config = dict(
    positions='rope',
    rope_fraction=0.5,
    attn_scale=0.125,
    bias='all',
    init_std_qkv=0.0424,
    init_std_o=0.0,
    init_std_up=0.0424,
    beta1=0.95,
    beta2=0.95,
    lr_head=0.00546,
    schedule='wsd',
    final_lr_fraction=0.0,
    batch_tokens=131072,
    steps=3425,
)
Each number is 128 + 24 x the weight over its row's rms, rounded and kept within 0 to 255. Layers, rows and columns count from 0. The size above them is the row's rms in percent of the matrix's.

# layer 5 attention query, 576x576, rms 0.106, rows 395-411, columns 288-383
size [ 95  99  97  90  93  70  79  80  84  81  88  85  87  87  86  98  93]
[[115 115 142 117 157 119 123 136 123 103  89 152 138 129 117 102 152  98 126 124 133 134 171 154 109 100 123 135 131 154 163 121 184 121 104 107 131 200 123 111 127 139 117 156  88 138  97 107 131 143 130 129 153 124 145 147 118 114  92 106 124  86 164 127 137 135 121 105 132 107 121 126 163 142 135 164 169 128 121 107 114 161 115 108 153 124 154 157 148 141 123  94 112  94 135 110]
 [111 151 118 119 125 117  97 130 108 144 149 149 165 188 113 127 126 145  90  97 116 140 112  95 152 141 145 152 126 151 143 165 113  99 160 168 114 150 145 113 136 145 157 117 131 144 112 133 151 130 123 140 120 116 173 139 169 128 127 137 114 103 112  94 121 169 157 143 118 149 119 132 128 115 154 105 130 119 151  97  99 122 148 163 114 119 184 136 163 103 144  97 105 104 115  76]
 [124 101 120 136 108 149 102  91 136 165  98 145 103 132 101 187 110 137 134  87 149 121 138 174 121 107 171 118 212 106 115 121 173 105 122 101 114 130  98 123 124 125 122 150 127 120 163 131 114 151 125 151 131 126  92 160  96 124 105  99 197 113 127 147 124 144 124 117 121 130 129 106 127 120 135 142 132 142 161 134 159 159 159 107 128 133  91  66 135 133 143 114 121 139 132 122]
 [144 143  94 120 151 149 129 152 115 163 124 149 147 131  78 140 136  90 138 103  76 130 157 165 147 131 140  77 107 102 144 144 146 150 136 101 142 135 175 113  87 132 123 135 148 113 108 141 169 148  95  75 154 151 136 164  91 123 128 121 122 147 126 156 121 129 141 147 115 165 167 119 112 104 119 122 139 163 163 111 155 178 166 153 105 121 150 114 125 159 108 109 132  95 122 109]
 [139 139 172 120 117 126 174 106 144 140 157 123 138 154 121 119  96 140 119 125 128 143 111 120 111  89 100 112 148 179 128 129 127 121 115  84 133 152  99 174 142 143 172 124 106 124 141  81 128 144 122 126 159 146 138 148 174 177 200 167 138 101 115 106 107  99 111 159 154 120 163 106 113 100 100 153 109 110 134 162 159 149 121  78 126 126 119 151 124 122 116  84 107  97 147  97]
 [102 107 138 128 105 146 104 138 125 141 113 188 133 119 160 179 128 108 119 100 139  99 169 113 112 140 138 100 131 133 156 149  54 120 142  82 155 117 118 124 146  96 134  96 170 139 122 149 127 173 115 120 127 139 119 146 161 107 123 158 135 126 108 110 144 129 123 111 157 107 130 157 140 159 171 151  73 103 108 120  58 129 128 128 173 110 140 127 154 117 151  91 139 117 148 121]
 [129 173 106 114 138 138 120 168 129 160 116 125 103 151 136 141 119  89 112  98 131  91 130 110  93 115 132  94 139 140 121  71 163 139 141 139 111 123 180 157 116 114 104 161  99 135 147 164 163 105 157  94 117 116 150 163  96 111 125 170 138 108 161 107  58 168 144 164 113 146 143 145 151 138 131 141 105 128 102  89 149 135 144 116  99  89 100 102 106 151  97 150 144 110 146 151]
 [ 98 132 125 130 127 127 137 130 160 114 161 100 141 106 117 185 144 104 144 129 149 164 125  95  99 129 145 124 119 103 124 148 166 145 138 121  83 155 171 165 109 134 115 139 124 150 140 151 134 102 110 127 117 143 137 114 132  82 140 161 143 152 124 129  82 110 123 134 114 106 176 124 134 121 152 149 127 134 205  96 140 157 144 118 125  98 111 131 171 121 133 121 110 132 156 108]
 [129 125 130 154 120 135 131 112 110 116 124 134  93 129 148  75 156 128 136 151 111 102 188 122 139 101 167 114 119 115 142 125 145  75 128 122 139 136 153  98 115 166 118 196 141 138 129 129  95 110 104 136 107  99 129 128 110 111 129  92 131  83 139 109 139 132 113 112  89 168 135 122 159 147 142 167 137  92 150 125 102  91 135 125  94 122 154  99 161 156 128 103 108 147 130 128]
 [160 105  99 148  78 127 127 133 158 159  90 117 113 103 132 106 128 152 124 129 111 126 139 168 169 125 112 142 132 152  86 135 144 159 128 120 163 155 114 149 183 153 128 140 102  90  67 126 122 155 134 113 123 127 134  94 110 138 142 126 133 122 133 138 138  77 139 130 121 126 128 132 131 119 100 129  97 148  94 152 115 104 121  96 100 135 140 129 128 142  97 137 124 107 151 133]
 [114  88 104 140 111 118 110 118 162  92 114 177  98 120 129 127 120 148 106 127 147 120 130 110 104 122 122 118 139 121 131 141 177  66 136 132 139 121 149 140 107 144 111 132 153 156 133  88 121 114 148 126 103  97 121 155 157 141 118 106 136 122 119 108 159 163  73 107 124  87 132 123 147 107 130 141 133 107 127 115  92 115 110 129 113 135 113  89  88 111 124 137 123  76 141 140]
 [115  97 104 112 126 115 151 107 137 170  97  61 158 109 144 127  99 129 105 151 144 121 152 115 122  95 178 119 134 168 124 140 114  75 130  97 138  95 144 199  97 119 121  86 173 173 155  67 118 138 149 113 131 135 156 112 102  84 118 143 110 105 160 149 110  83 128 125 105 142 150 136 147 110  97 146 113 151  95  82  85 124 120 135 203 146 134 128  99 106 104 167  87 126 146  86]
 [104 102 135 112 135 131  94  76 122 119 123 149 132 143  94  88 122 161 113 133 155 129 137 124 123 116 154 140 153 134 121 197 107 129 132 126 136 134 131  94 117 119  96 198 156 136 142 149 121 154  95 151 131 117 185 139 135 101 104 131 107 120 117 150 178 115 108 122  95 163 129 116 147 141 127 130 104 134 123 130 126 121 132 102 153 107 106 116 151 104 137 115 126 183 150  99]
 [134 125 102 154 128 146 111 138  98  84  98 157 122 129 102 126 120  79 111 151 119 133 165  90 155 103 107 130 149  86 144 117 136 159 127 170 122 125 165 116 144 158  96 172 151 149 108 151 176 165  98 158 131 113 105 130 136 132 144 104 117 152 126 109 121 187 128 184 122 137 166 155  92 118 129 109 136 113 105  94  98 135 128 121 115 162 140 152 140 131 125 141 155 139 151  65]
 [ 71 171 108 122 132 121 172  65  98 139 148 126 122 127 116 136 133 159 120 131 137 104 146 152 145 129 146 126 143 176 185 102 151 147 110 141 130 170 123 100 123  97 132 114 147 111 142 143 140 144 136 135 121 109 149  86 134 129  65 147 132  91 120 127 135  98 102 133  91  95 144 146 144 129 156  99 122 118  98 111 153 115 100 130 169 120 117  90 164 165 155 144  88 143 128 125]
 [136 119 124 132  90 109 108 135 106 129 113 124  81 100 129 147 176 147  93 111 133 136 168 139 142  99 130  77 144 171 113 119  92 123 135 133 132 114 147 148  85  98 147 149 121 127 113 184 148 157 115 197 145 113 121 143  90 127 168 124 160 134 185 130 149 130 130 143 149 142 104 164 153 127  88 145 122 134 110 117 129 171 138 176 129 149 124 119 124 124 156 132 121 158 180  81]
 [175 102 136 105 149 136 139  91 131 138 107  83 120 143 101 108 123 140 154 127 151  96 174 122 140 114 151 151 116 157 127 125 113 137  86 156 213 138 121 118 118  91 102  92 121 110 143  72 115  90 153 109 126 127 141 145 145 171 116 178 137  98 155 153 157 136 111  88  74 122 131 135 128 130 109 108 114 127 107 130 101 136 196 138 155 135 136  97 165 117 113 173  94 117 120 152]]
# layer 5 attention key, 576x576, rms 0.109, rows 395-410, columns 288-383
size [ 89  92  91  88  89  98  89  82  88  84  90  93  91  91  90  92]
[[ 93 168 139 114 147 109 100  74 123 141 125  89 131 163 182 143 100 102 146 113 134 100 131  94 136 121  70 122  98 104 105 141 155 146 155 142 135 107 143 165 153 122 132 139 144 119 103 113 142 143 117  85 119 165 140 104 122  87  90  92 142 135 119 110 161 132 126 116 150 106 154 126 142 146 128 128 113 105 105 110 119 104 137  97  75 144 100 102 101 126 203 188 110  69 144 107]
 [130 143 145 122 131 143 150 170 114 116 115 140 158 135  98 131 118 104 132 130 111 117 138 133  97 131 141 159 115 131 140 120 110 136 120  84 114 101 124 132 110 139 110 147 109 108 138 133 161 120  77 112 148 112 116 111  63 109 196 157 126 100 169 128 123  94 114  95 140 182 126 136 108 106 119 164 110 108  85 131 121 118 121 168 143 146  79  94 130 166 129 143  99 149  95 172]
 [124 153 144  66 139 137 153 127 118 193  97 109 122 122 120  52 122 122 130 117 118  83 123  86 125 149 120 121 116 125 123 129 155 129 158 126 119  81 125  76 146 120 137 183 142 116 147 158 100 145 101  87 108 158 129  98 147 170 121 171 120 163  89 106 117 145 134 171 134 118 127  94 125 128 168 164 117 102 145 139  77 112 119 115 122 179 131 143 123 120 122 131 130 144 132 110]
 [ 96 139 134 163 113 115 128 150 197  84 143 137 125 101 128 129 134 130 153 120 129 137 135 161 127 138 127 173 139 132 107 140 149 129 138 171 125 128 100 140 147 118 107 135 124 156 134 101 140 145 155  89 134 117 124  68 162 102 128 137 106 165 172  89 129 170 121 149 102 157 143 147 144 131 111 134 119 150 134 141 141 139  77 110  42 134 134 136 155 117 129 105 132 128 103 145]
 [146 125 145 122 142  94 161 125 124 123 110 111 141 157 124 158 153 129 142 166 159 174 143 145 126 138 194 123 138 176 107 114  74 135 122 134 181 131 184 129 113 147 179 150 166 114 108 112 140 138 136 165 113 130 134 131 123 124 104 131 148 146 133 171 161 136 126 107 133 157 144  80  96 111  73 107  58 147  92 145 106 123  83 137 129 134 154 133 124 127  60 112 175 114 136 118]
 [ 97 137 105 112 120 128  70 107  80 119 149 123 157 133 152 130 128 118 118 108  85  81  87  90 104 141  70  85 140 122 143 122 131 137 151 105 139 115 150 101 132 163 145 155 126  95 129 145 137 123  98 134 112 202  93 105 148 139 116 140 105 115 120 120 137 106 107 142 142  67 138 121  95  87 162 129 115 121 159 154 120  95 118  80 130 131  96 169 144 159 176 151 109 117 154 120]
 [ 90 122  93 131 110 138 141 154 110 125 154 117 153 124 118 150 172  57 138 131 136 125 152 144 175 142 112 128 121 172 125 120 150 145 142 130 145 102 125 133 122 134 125 132 112 115 150 125 156  96 153 136 111 137 130 123 106 145 123 138 140 109 155 117 127 118 141  95 166 121 141 112 124 136 151 121 136  90 116 122  98 108 114  90 126  85 112 101 184 129 149 132 101 143 114 125]
 [ 94 133 143 104 133  90 141 130 127 147 129 148 110 126 158 141 194 124 130  78 120 112 104 115 155 147 144 118 164 165 141 142 154 123 135 126 149 124 161 140 122 179 148 130 140 127 137 114 151 118 150 172 115 135  96 154 104 138 157 131  98 120 123 162 140 123 137 181  98 143 135 162 102 124 120 158 141 153 116 142 150 142 170 154 122 147 127 127 122 123 153 181 150 174 128 110]
 [126 127 172 138 129 155 139 138 104  99 108 165 109 170 125 110 118 147 127 161 154 102  99 131 123 148 128 107 168 150 127 109 132 112  96 127 165 139 114 106 169 134 142 111 138 116 130 153  90 154 152 153 128 149 112 121 167  88 156 131 142 171 131 129 113 120 103 143 117 166 117 178  84 108 159  94 138 151 141 114 155 146  77 117  99  70  77 134 162 104 141 170 102 130 146 126]
 [138 101 125 133 121  99 112 164 166 154 141 109 121 129 122  78 133 120 136 129 161 141 113 118 112 119 171 130 148  91 111 137  95 144 142 160 126 113 151 152 144 160 106 176 111  97 141 114 107 105 141 115 152  89 145 110 148 117 115 135 115  72 143  96 128 111 171 166 108 106 142 125 118 105 158 153 160 124 141 118 163 138 115 137 165  98 128 124 142 142 108 110 125 171 117 123]
 [133 146 139  90 112  80 165 137 119 145 167  99 138 121 161 123 115 165 155 133 133 133 134 165  51 188 152 142  95 121 175 105 103 136 124 122 129  81 104 125 105  92 103 149 101  91  99 173 121 168 163 148 125 157 149 127 132 104 116 142 123 118 145 146  95 173 119 136 142 129 119  94  95  97 161 138 110 127 106 120 134 137 133 151 117 130  96 122 117 118 136 139 135 106  98 132]
 [151  94 138 151 123 111 151 131 149 147  99 130 126 102 145 143 146 119 136 116 107 121 121 157 127 101 139 136 132 140  99 175 142 135 110 118 143 183 130 102 162 156 163 170 102 125 122 128 132 111 146 141 110 103 136 174 129 154 129  95 135 156 110 127 106 161 123 151  99 127 142 142 159 120 178  77 155 111 130 155 134 111 103 124 137 122 109 119 116 119  85 137 109 145 103 186]
 [117 149 147  83 141 126 132 113  95 128 105 134 126  87 146 110 157 154 132 131 113 107 205 161 148 118 130 103 117 124 148 146 138 126 130 151 114 130 130 118 127 128 135 118 131 150 146 113 159 130 109 126 183 124 126 106 141 105 120 112 158 164 100 132 126 126 122 104 102 115 115 171 164 155 138 140 120 143 136 126 142  94 132 152 145 160 141 158 107 126 124 120 125 186  76 106]
 [148 121 132 128 157 134 104 137 117 166 160 140 156 100  72 170 100 145 156 121 121 100 169  96 104  95 133 111 103 122 136 122 157 129 124  69 118 142  87 128 136 124 141 123 142 118 135 129 138 138 133 111 115 140  97 110 151 135 144 168 116 126 117 134 117 102 119 141  95 126 100 142  98  92 106 144 143  82 146 141 143 126 141 152 107  75  90  93  86 121 190  88 123 139 138 136]
 [180 138 188 107 143 139 145 148 164 174 162 162  91 132 144 115 137 154 162 151 119 169 116 128 139 132 114 147 141  85 110 127 100 121 119 152 192 143  92 136 147  92 138 146 145 129 123 114 129 153 106  91 109 139 145 139 163 107 170 145 157 131 118 127 145  90 166 138 164 130 130 120 111 118 118 112 111 154 121 142 130 157 157 153  77 151 118 134 130 110 115 112 140 156 148 126]
 [138 113 110 145 102 118 126 145  96 135 135 139 114 139 107 111 154 140 146 121 168 134 100 107 103 123 125 116 133 108 176 112 112 114 141 110 161 134 124 118 184 169 138 128  83 113 113 143 122 145 148 135 137 130 119 160 128 132 135  97 126 137 133 125 119 149 112 150 133 114 115 107 138 138 107 106 145 150  98 114 149 115 135 136  78 139  85 133 100  94  89 115  96 122 178 153]]